From a checkpoint of a small transformer trained on Wikipedia: no biases in attention or MLP.
Each number is 128 + 32 x the weight over its row's rms, rounded and kept within 0 to 255. Layers, rows and columns count from 0. The size above them is the row's rms in percent of the matrix's.

# layer 7 MLP gate, 448x160, rms 0.244, rows 135-141, columns 0-159
size [ 99  99 100 106  97  95 100]
[[134 188 101 156 150  70  76 106 159 114  92 113 155 133 116 128 109 147 173 128 189 153 118  64 116 119 161 129 144 113  92 101 170 150 116 135 129  77 115 140 107 109  87  89 138 132  82 132  86 167 119 141 143 141 176  79 129  91 162 139 106 127  61 143 105 128 187 155 141 125 133 217 154 123 158 100 118 148 140 128  66  99 204 162 109 140 139  86 109 150 160 128 116 139 130 189 115 149 102 111 121 119 106 103 139 190 171  78  50 119 129 131 105  89 123 133  91  51  96 133 127 116 113 158  91 108 119 173 131  94 199 156  55 130 138 119 196 112 142 120 133 192 154  98 134 120 146 138 132 191  80 119 144 174 170 160 121 114 118 135]
 [ 82 191 163  61 150  74 156  99  93 160 173 143  77 109 118 175 128 106 123 146 142  96 115 107  94 148 136 117  99 147  97 124  79 123 146 145 109  69 140  99 133 108  81  97 150 143 137 102 171 123  95 144 177 144 185 151 184 157 101 147 141 141  92 177 149 100  95 134 109 121 150 193 149 117 102 114 188 144 128 150 153 113 123 104 163 181 119  56 116 147 149 166 128 122 115 152 176  83 153 105  94 137 101 147 186 115 105 152 161 129 131 105 134 164 116 128  98  79 157 139 124 177 151  96 113  85 114 112 117 149 163 136 160  87  80 125 186 129 133  96 131  61  87 150 171  84 131  76 123  18  81 113 113  62 148 104 126 145 106 128]
 [ 90 137 182 111 118 124 142 142 129 107 133  94 118 157  49 121 161 131 126 142 141  60 167 130  86 155  92 134 125 153 100 161 109 108 102 117 137 132 110 149  78  93 138 140 140 108 140 121 130  85 153 110 178 141 136 117 150 195 162 141 122  91 118 167 159 120 112 117 111  60 173  74  73 187  79 135 135 126 121 157 136 198 149 100  81  81 154 109 139 139  69  80 179  76 111 107 105 101 108 110  66 105 110 103 170  91  68 175 117 119 128 108 137 164 131 121 177 137 136 131 186 150 145 115 138 160  72 124 105 146 151 139 142  65  81 123  79 121 124 123 123  92 103 116 101 193 118  82 158 143  66  97 116 140 122 224 175 112 111 166]
 [145 146 111 155 147 124 111  85 106  90 131 166 142 107 105 122 119 130 170 128 132  87 161 155  94 121 139 156 130  93 130 129 148 101 125  83 150 110 108  68 144 135  98  89  93 164  76  76  96  96 116  72 133 174 142  93 101 212 134 164 112 104 121 175 187 182 125  70  86 143 125 150 149 101 136 136 146 194 146 168 166 107  90 140 174 162 172 101 146 136 135 100 115 225  91  52 149 131 114 101  87 105 106  99  67 158 140 136 117 123 116 164 155  74 152 121 113 103  96 168 101  82 136 143 127 130 179 114 149  67 159 108 164  88 111 164 199 168  94 117 115 153 168  54 132  88 146  83 113 162 141 130  94 106 137 109 141 103 124 119]
 [115  97 186 138 165 111 119 160 178 171 151  59 147  54 112 166 197 194 122 156 146 152 119 112 135  88 133 137 149 158 100 171 157  94  82 141 122 112 161  97 137 100 144 156 102 116 117  76 130  94 111 160 159 143 113 126  96 144 149 132 106 108 101 148 185 151 100 135 124 167 131 117 170 106  79 112  66 102 123  91 174 101 100 111 146 130 118 145 115 108 151 103 147 126  90 110 115 144 129  68 104 148 164 134 136 138 175 119 109 132 104 100 116 168  73 143 137 115 122 106  91 106 188 176 197 118 105 115 105 108 158  99 115  78  96 115 238 148  75  73 101  68  89 159 139 116 187 101 166 113 103 131 120 102 182  90  83  92 146 125]
 [142 133 140 107  61 100 156  96 153 108 159 149 134  66 161  96  90 141  43 117  93  64 140 130 119 135 109 118 162 214 155 122 142 140  67 126  88 151  87  83 169 126 138  85 119 115 178  91 169  71 157 103 117 145 119 106 133 113  96 179 116 179 145 106 124 210 159  98 115 160 176  97 150 137 118 132  70 118  95 171  69  92  72 108 111  98 168 129  89 157 163  77 114 182 113 168 124 105  82 160 164 126 173 143 133 116 167 129 166 166 104 182  85 143 171 158 139  93 146 185 100 106 162 144 105 113 124  69 143 121 114 127 141  93 109 129 180 158 126  97 105 149 143 146 154 140 156 139 139 151 137 158 137 125 133 120 131  62 134 110]
 [ 68 123 135 131 104 154 156  91 124  85 153  90 137  87 130 131 110 115 141  99  86 135  91 103 114 180 128 143 125  97  80 114  73 136  62 122 131 131 128  71 122 122 184  47  56 136 105 151  93 177  89 148 139 167  99 161 110 150 108 155 122 156 152 181 163 195 103 122 100 179 116 137  91 115 155  86 128  77 122 116 153 115 237 110 140 125 149 104 151 166  93 152 124  96  84  92 116 135 108 118 106 172 125  60  67 110 110 118 183 114 155 130 120 115 177 123 124 122 150 158 149 146  98 179  60 147 109 147 156 120 123  80  99 124 121  87  99 138 168 106 134 159 150  79 172 181  81 134 104 151 158 167 134 112  97 159  98 104  97 135]]
# layer 7 MLP up, 448x160, rms 0.255, rows 135-141, columns 0-159
size [104 101 110 108 103 101  99]
[[179 172 129  99 112  78 161 172 141 110 155 138 164  99 189 157 138  62 136 113 101 116  75 132 151 165 124 101 111 131  89  72 142 105 108  73 133 136  89 146 164 136 151 101 176 175 158 107  93 101 117  93 111 140 161 124 183 136 133 122 165  97  74 143 199 162  86 100 139 124 150 110 125  97 105  69 145 142 120 141  80 173 142 147 146 170  84 163 156  86  91 106  81 122 153  82 145 132  86 135 180 150 135 111 130 141 105 142  72 172 135 128  91 152 151 119 145 160 178 138 171 238  99 141 111 107 132 122  67 130 162 138 110 176 133 135 161 149  70 144 152 136 163 172 110 122 168 165 141  76 142 140 119 180 128  84 157 141 180 132]
 [104 124 131 143  95 167 159 112 107 155 135  83 172 178 110 200 147 107 118 135 143 153 183 146 141 134 112 122 156  90 188 132 128  85 131 190 151 115  93 152  97 173 151 150  84 116 140 175 168 119  92 144  79 131 104 161 165 164 132 100 159 126 161 130 174 112 110 140 137 124 106 101 119 139 135  98 136 143 125 167  48  85 119  46 105 120 150 155  62 138 165 111  97 122 149 110 170 169  62 118 150 205 120  85 132 163 145  81 157  99 141 107  79 125 115 110 154 183  61  69 152  99 133 183  89 105 168 149  93 127 113  93 104 177 157 140  98 147 143  81 168 170 143 161 207 162 111 131 119 133 151  85 128  89 137 146 148 139 129 133]
 [154 174  85 168 136 134 108 121  85 143 111 120 182  98 110 139  73 129 143 117 121 119  56 115 126 122 153 114  45 129 111 139  85  61 168 177 112 183 143 139 115 101 110 122  56 100 167 150 142 135 116 160 105 149 163 120 119  82 130 176 156 103  95 129 107  89 171 175 146 136 115 142 119 124 142  84 158 119 121 154 123 149 145 128 171 180 144 119  51 136  67 147  99 161 124 140 143  59 138  62 151 102 125 101 111 163 158 100 126  68 150 169 115  92  83 160 135  92  66 132 158 121 128 147 122  74 119  90 152 123 142 151 106 146 167 148 112 102 195 116 118  92 134 130 109  52 164 131 174 116 164 143 136 208  88  67 131 118 101 113]
 [107 127  87 151 180 179  96 112 128 148 164 122 124  96 179 160  64 135 141 135  83 101 108 135 168 125 116  82 105 138 162  85 131 149 165 159 163 109 179  88 123 110 135 128 135  89  74 156 111 108 124  93 110  97 108 102 161 146 122 174 151 135 110 110 141 155 137 170  83 151 112 117  99 151  91  77 121  74 121 184 162 160 126 129 150 155  49  78 149 143 123 148  77 194 143 101 169  65 134 124 138 138 136 124 114 128 150 159 156  67 187 164  80 150 138 160 110 154 107 202 175 172 129 167 144 110 141 148  47 134 130  95 146 178 183 195 182 128 110 115  79 129 105  83 123  86 134 185 126 126 122 110  85 127 153  94 123 119 109 157]
 [104 132  32  83 131  66 124 177  75 162 120 165 143  92 180 147 128  95 149 113 151 119  93 164 107 147 142 145 192 125  96 113 120 164 146  62 100 156 144 141  96 175  94  90 108 100  69  90  97  93 105 144 154 118 128  88 133 181  86 138 145 123 129 119 120 156 140 160 164 130 141 124 120 108 110 177 121 113 122 160 162 159 110 149 142 102  60 120  90  58 122 118 130 123  98  92 153 115  89 143 104  99  87 106  96 109 173 165 129 134 108 126 139 151 156 169  71 115 210 143 142 171 146  98  93 109  69  76 124 100 147  95  65  85 134 118 101 133 132  90 115 100  89 114  77  70 167 121 107 121 112 145  99 151 174 138 203 107 158 104]
 [178  61 162 146 152 134 132 120 126 143 121 173 118  75  56 107 207 119 130 114 144 114  92 109 111  68 146 156 172  82  89  96 108 116  81  91 126 121 100 106 101 154 151 173 156 138 117 159 153  99 100 120  95 131 164  59 127  95 131  49 152 113 137 114 182 149 159 108 156 141 118 111 132 159  99  78 111 117 128 168 136 124 104 110  69 148 141 197 119 140 129 154 172 159 216 147 156 130  93 141  76  78 124 101 110  75 127 125 151 129 105 166 154 201 142 132 146 174  94 141 141 113 117 149 183 168 118 134  72 164 104  83 125 154  94 100 132 132 105 148 161 150 139  79  83 112 190 142 135 123  92 143 128 102 154 195 145 107  90 144]
 [150 171 139 186  68  96 168 122 144 104 124  95 151 148 150 105 116 157 121 158 170  90 133 192 123 100 175 100 126 167 189  92 171 161 124 205 101 127 125 136 101 125 140 126 138 109 103 175  89 137  92  75  84 163  94 124 126 192 135 208 140 109 177 149 163 113 147 102 163 112 131 161 133 138 113 124 161 118 108 181  86 143 132 130  96  98 152 162  74 135 187 142  94  85 135 142 112  75 168 176 140 174 154 131 158 185 147 116 106 154 102 121 131 124  81 135 168 157 102 101  96  93 104 151 137 111 162 155 105 138 160 147 160 109 135  39 149  74  96  95  57 157 140 151 112 138 150 101  62  95 145  75 141 129 129 165 149 128 141 165]]
# layer 7 MLP down (transposed), 448x160, rms 0.167, rows 135-140, columns 0-159
size [104 101 102 107 101 103]
[[143 142  92  75 141  84 108 115 187 167 101 133 101 117 148 136 135  69 201 124 158 149 144 105 141  76 153  90 185 130 180  84  89 126  52 126  71  84 101 172 128 130 116 116 191  91 164 132  81 109 175 127 141 158 118  95 110 118  97  90  76 126 102 143 105 144 168 114 101 147  98 107 136 153 138 163 119 140 140 109 111 117 112 118 129 200 177 104  85 134 125 123  93  98 157 155  89 134  99 140 115  86 131  96  97 150 139 173  80 162 144 164 140 107  58 165 189 145 122  88 138 107 160 120 157  85  97 104 125  77 108 138 120 121  79 136 172  39  90  93 192 147 135 140 138 152 152 161 159 129 113 153 123 139 119 169 113 190  85 106]
 [140 197 206  80  95 152  82 136 165 117 147 147 139 143 139  57 143 121 126  70 133  93 212 151 139 202  95 148 146 133 135 153 149 152 164 149 101 117 108 178 144 158 107 165  92 106 139  86 134 134 136 132 113 131 191 143 128 191 149 109 116 144 218 131  72 108  93 185 173 141 104 166  64 145 113 123  74 138  78 152 134  91 110  82 131 195 142 121 137 167 143 156 135 135  98 158 173  95 148 118 135 115 123 137 131 137 121 160 141 164 120 112 202  64  71 153 119 143  81 121 149 118 168 164 152 136  76 156 161 134 122 120 130 128  92 122 122 192 126 128 141 137 138 142 151 150 108 171 121 193 116 105 115  99 134 152 112  73 148 147]
 [158 140 122 133 156 113 141 185 153 159 109 106 140 131 189 146 129 134  93 126 117 200  79  48 127 128  67 121 128 160  46 130  93  91 151 158 163 182 113 133 150  93 115  89 124 173 160 104 138 185 178 127 176 117 134 163  87  52 175 193 132  89 120 127  96 194 141 119 131 148  80  96 109 122 127 147 160 154 220 158  55 143 155 108 100 120 142  91 109  84  79 162  92 140  93 115 146 146 145 107 190 107 157  94  98 109 130 112 104 107 154 100 141 124 133  98 173 118 133 139  85  57 160 153 133  72 162 135 132 134 143  95 144 121 153 138  87 108 153  94 138 136 123 104 116 127 173  85 112 125 135 136 151 126 163 102 125 112  78 104]
 [103 131 144 109 141  74 154 138 147 112 115 172  79 130  99 212 161 122 108 170 181 161 111 165 126 156  84 108 150 115 195 127 168 111 126  98 131 122 149 133 105 124 126 204 135  91 111 102  85 118 143  94 103  86 100 159 112  73 102 121 111 139 116 105 137 158 190  84 151 147  63 140 102 150 129 125 127 125  89  97 141  71 144 135 136 142 128 183 125  93 182 195 133 143  87  85 136 166 103 140 123  98 133 112  92  84 155 132 137 148 157 194 139  53 175  95 110 157 143 139 120 115  94 141  86  56 200 130 131 101  71  85 178 130  86 178 125 155  88 100 154 129 221 135 113 156 139 116 140 137 141 101 120 100 120 134 120 154  79 125]
 [115  97 126  45 115 104 136 150  93 135 109 165 173 101 123 100 167 144 116 174 135  73 134 181 176 179 124 154 142 130 171  58 116 140 103  37 106 109 187 130  92 150  82 133 109 151  96 124 152 106 101 148 170  94 140 128 138 158 138 154 142 149 139 155 128 158 186 145  88 138 124  97 105 108 147 136 185 128 137 136 121 150 114 213 125 181 144 117 175  53 119 160 131 107 130  81 153 152 151 159 175 142 110 121 119 159 167 160 146 138 107 131 113  92 151 153 121 136 114 171  95 108  72 128 156 199 121 115 133 135 192 121 140 136 108 120 128 100 107 101  88 139 171 122 117 115 188 137 144  70 135 155 129 196 133 192 187 203 129 156]
 [156 128 155 132  94 147 147 106 154 129  78 165 100 130 159 112 159 114 163  58 111 141  84 168  76 116 173 202 139 140  74 202 180 126 113 110 118 141 123  91 143 127 142 191 148 146 136  88  95 133 128 163 136  97 140  68 103  89 112 137 107 111 141  80 115  98 144 165 114 135 127 104 122 116  56  50 173 129  58 115 137  96 169  96 117  94 131 123 126 128 101 122 153 144 169 173 157 115 124 122  46  85  70 105 169 112 119  90  98 136 100 125 151 158 162 132 168 163 117  96  95  60 132 155 186  87 134 123 114  44  99 121  72 107 143 121 131 118 149 139 179 154 123 178 108 112 179 158 146 155 117 115 137  87 122 139  95 105 156  92]]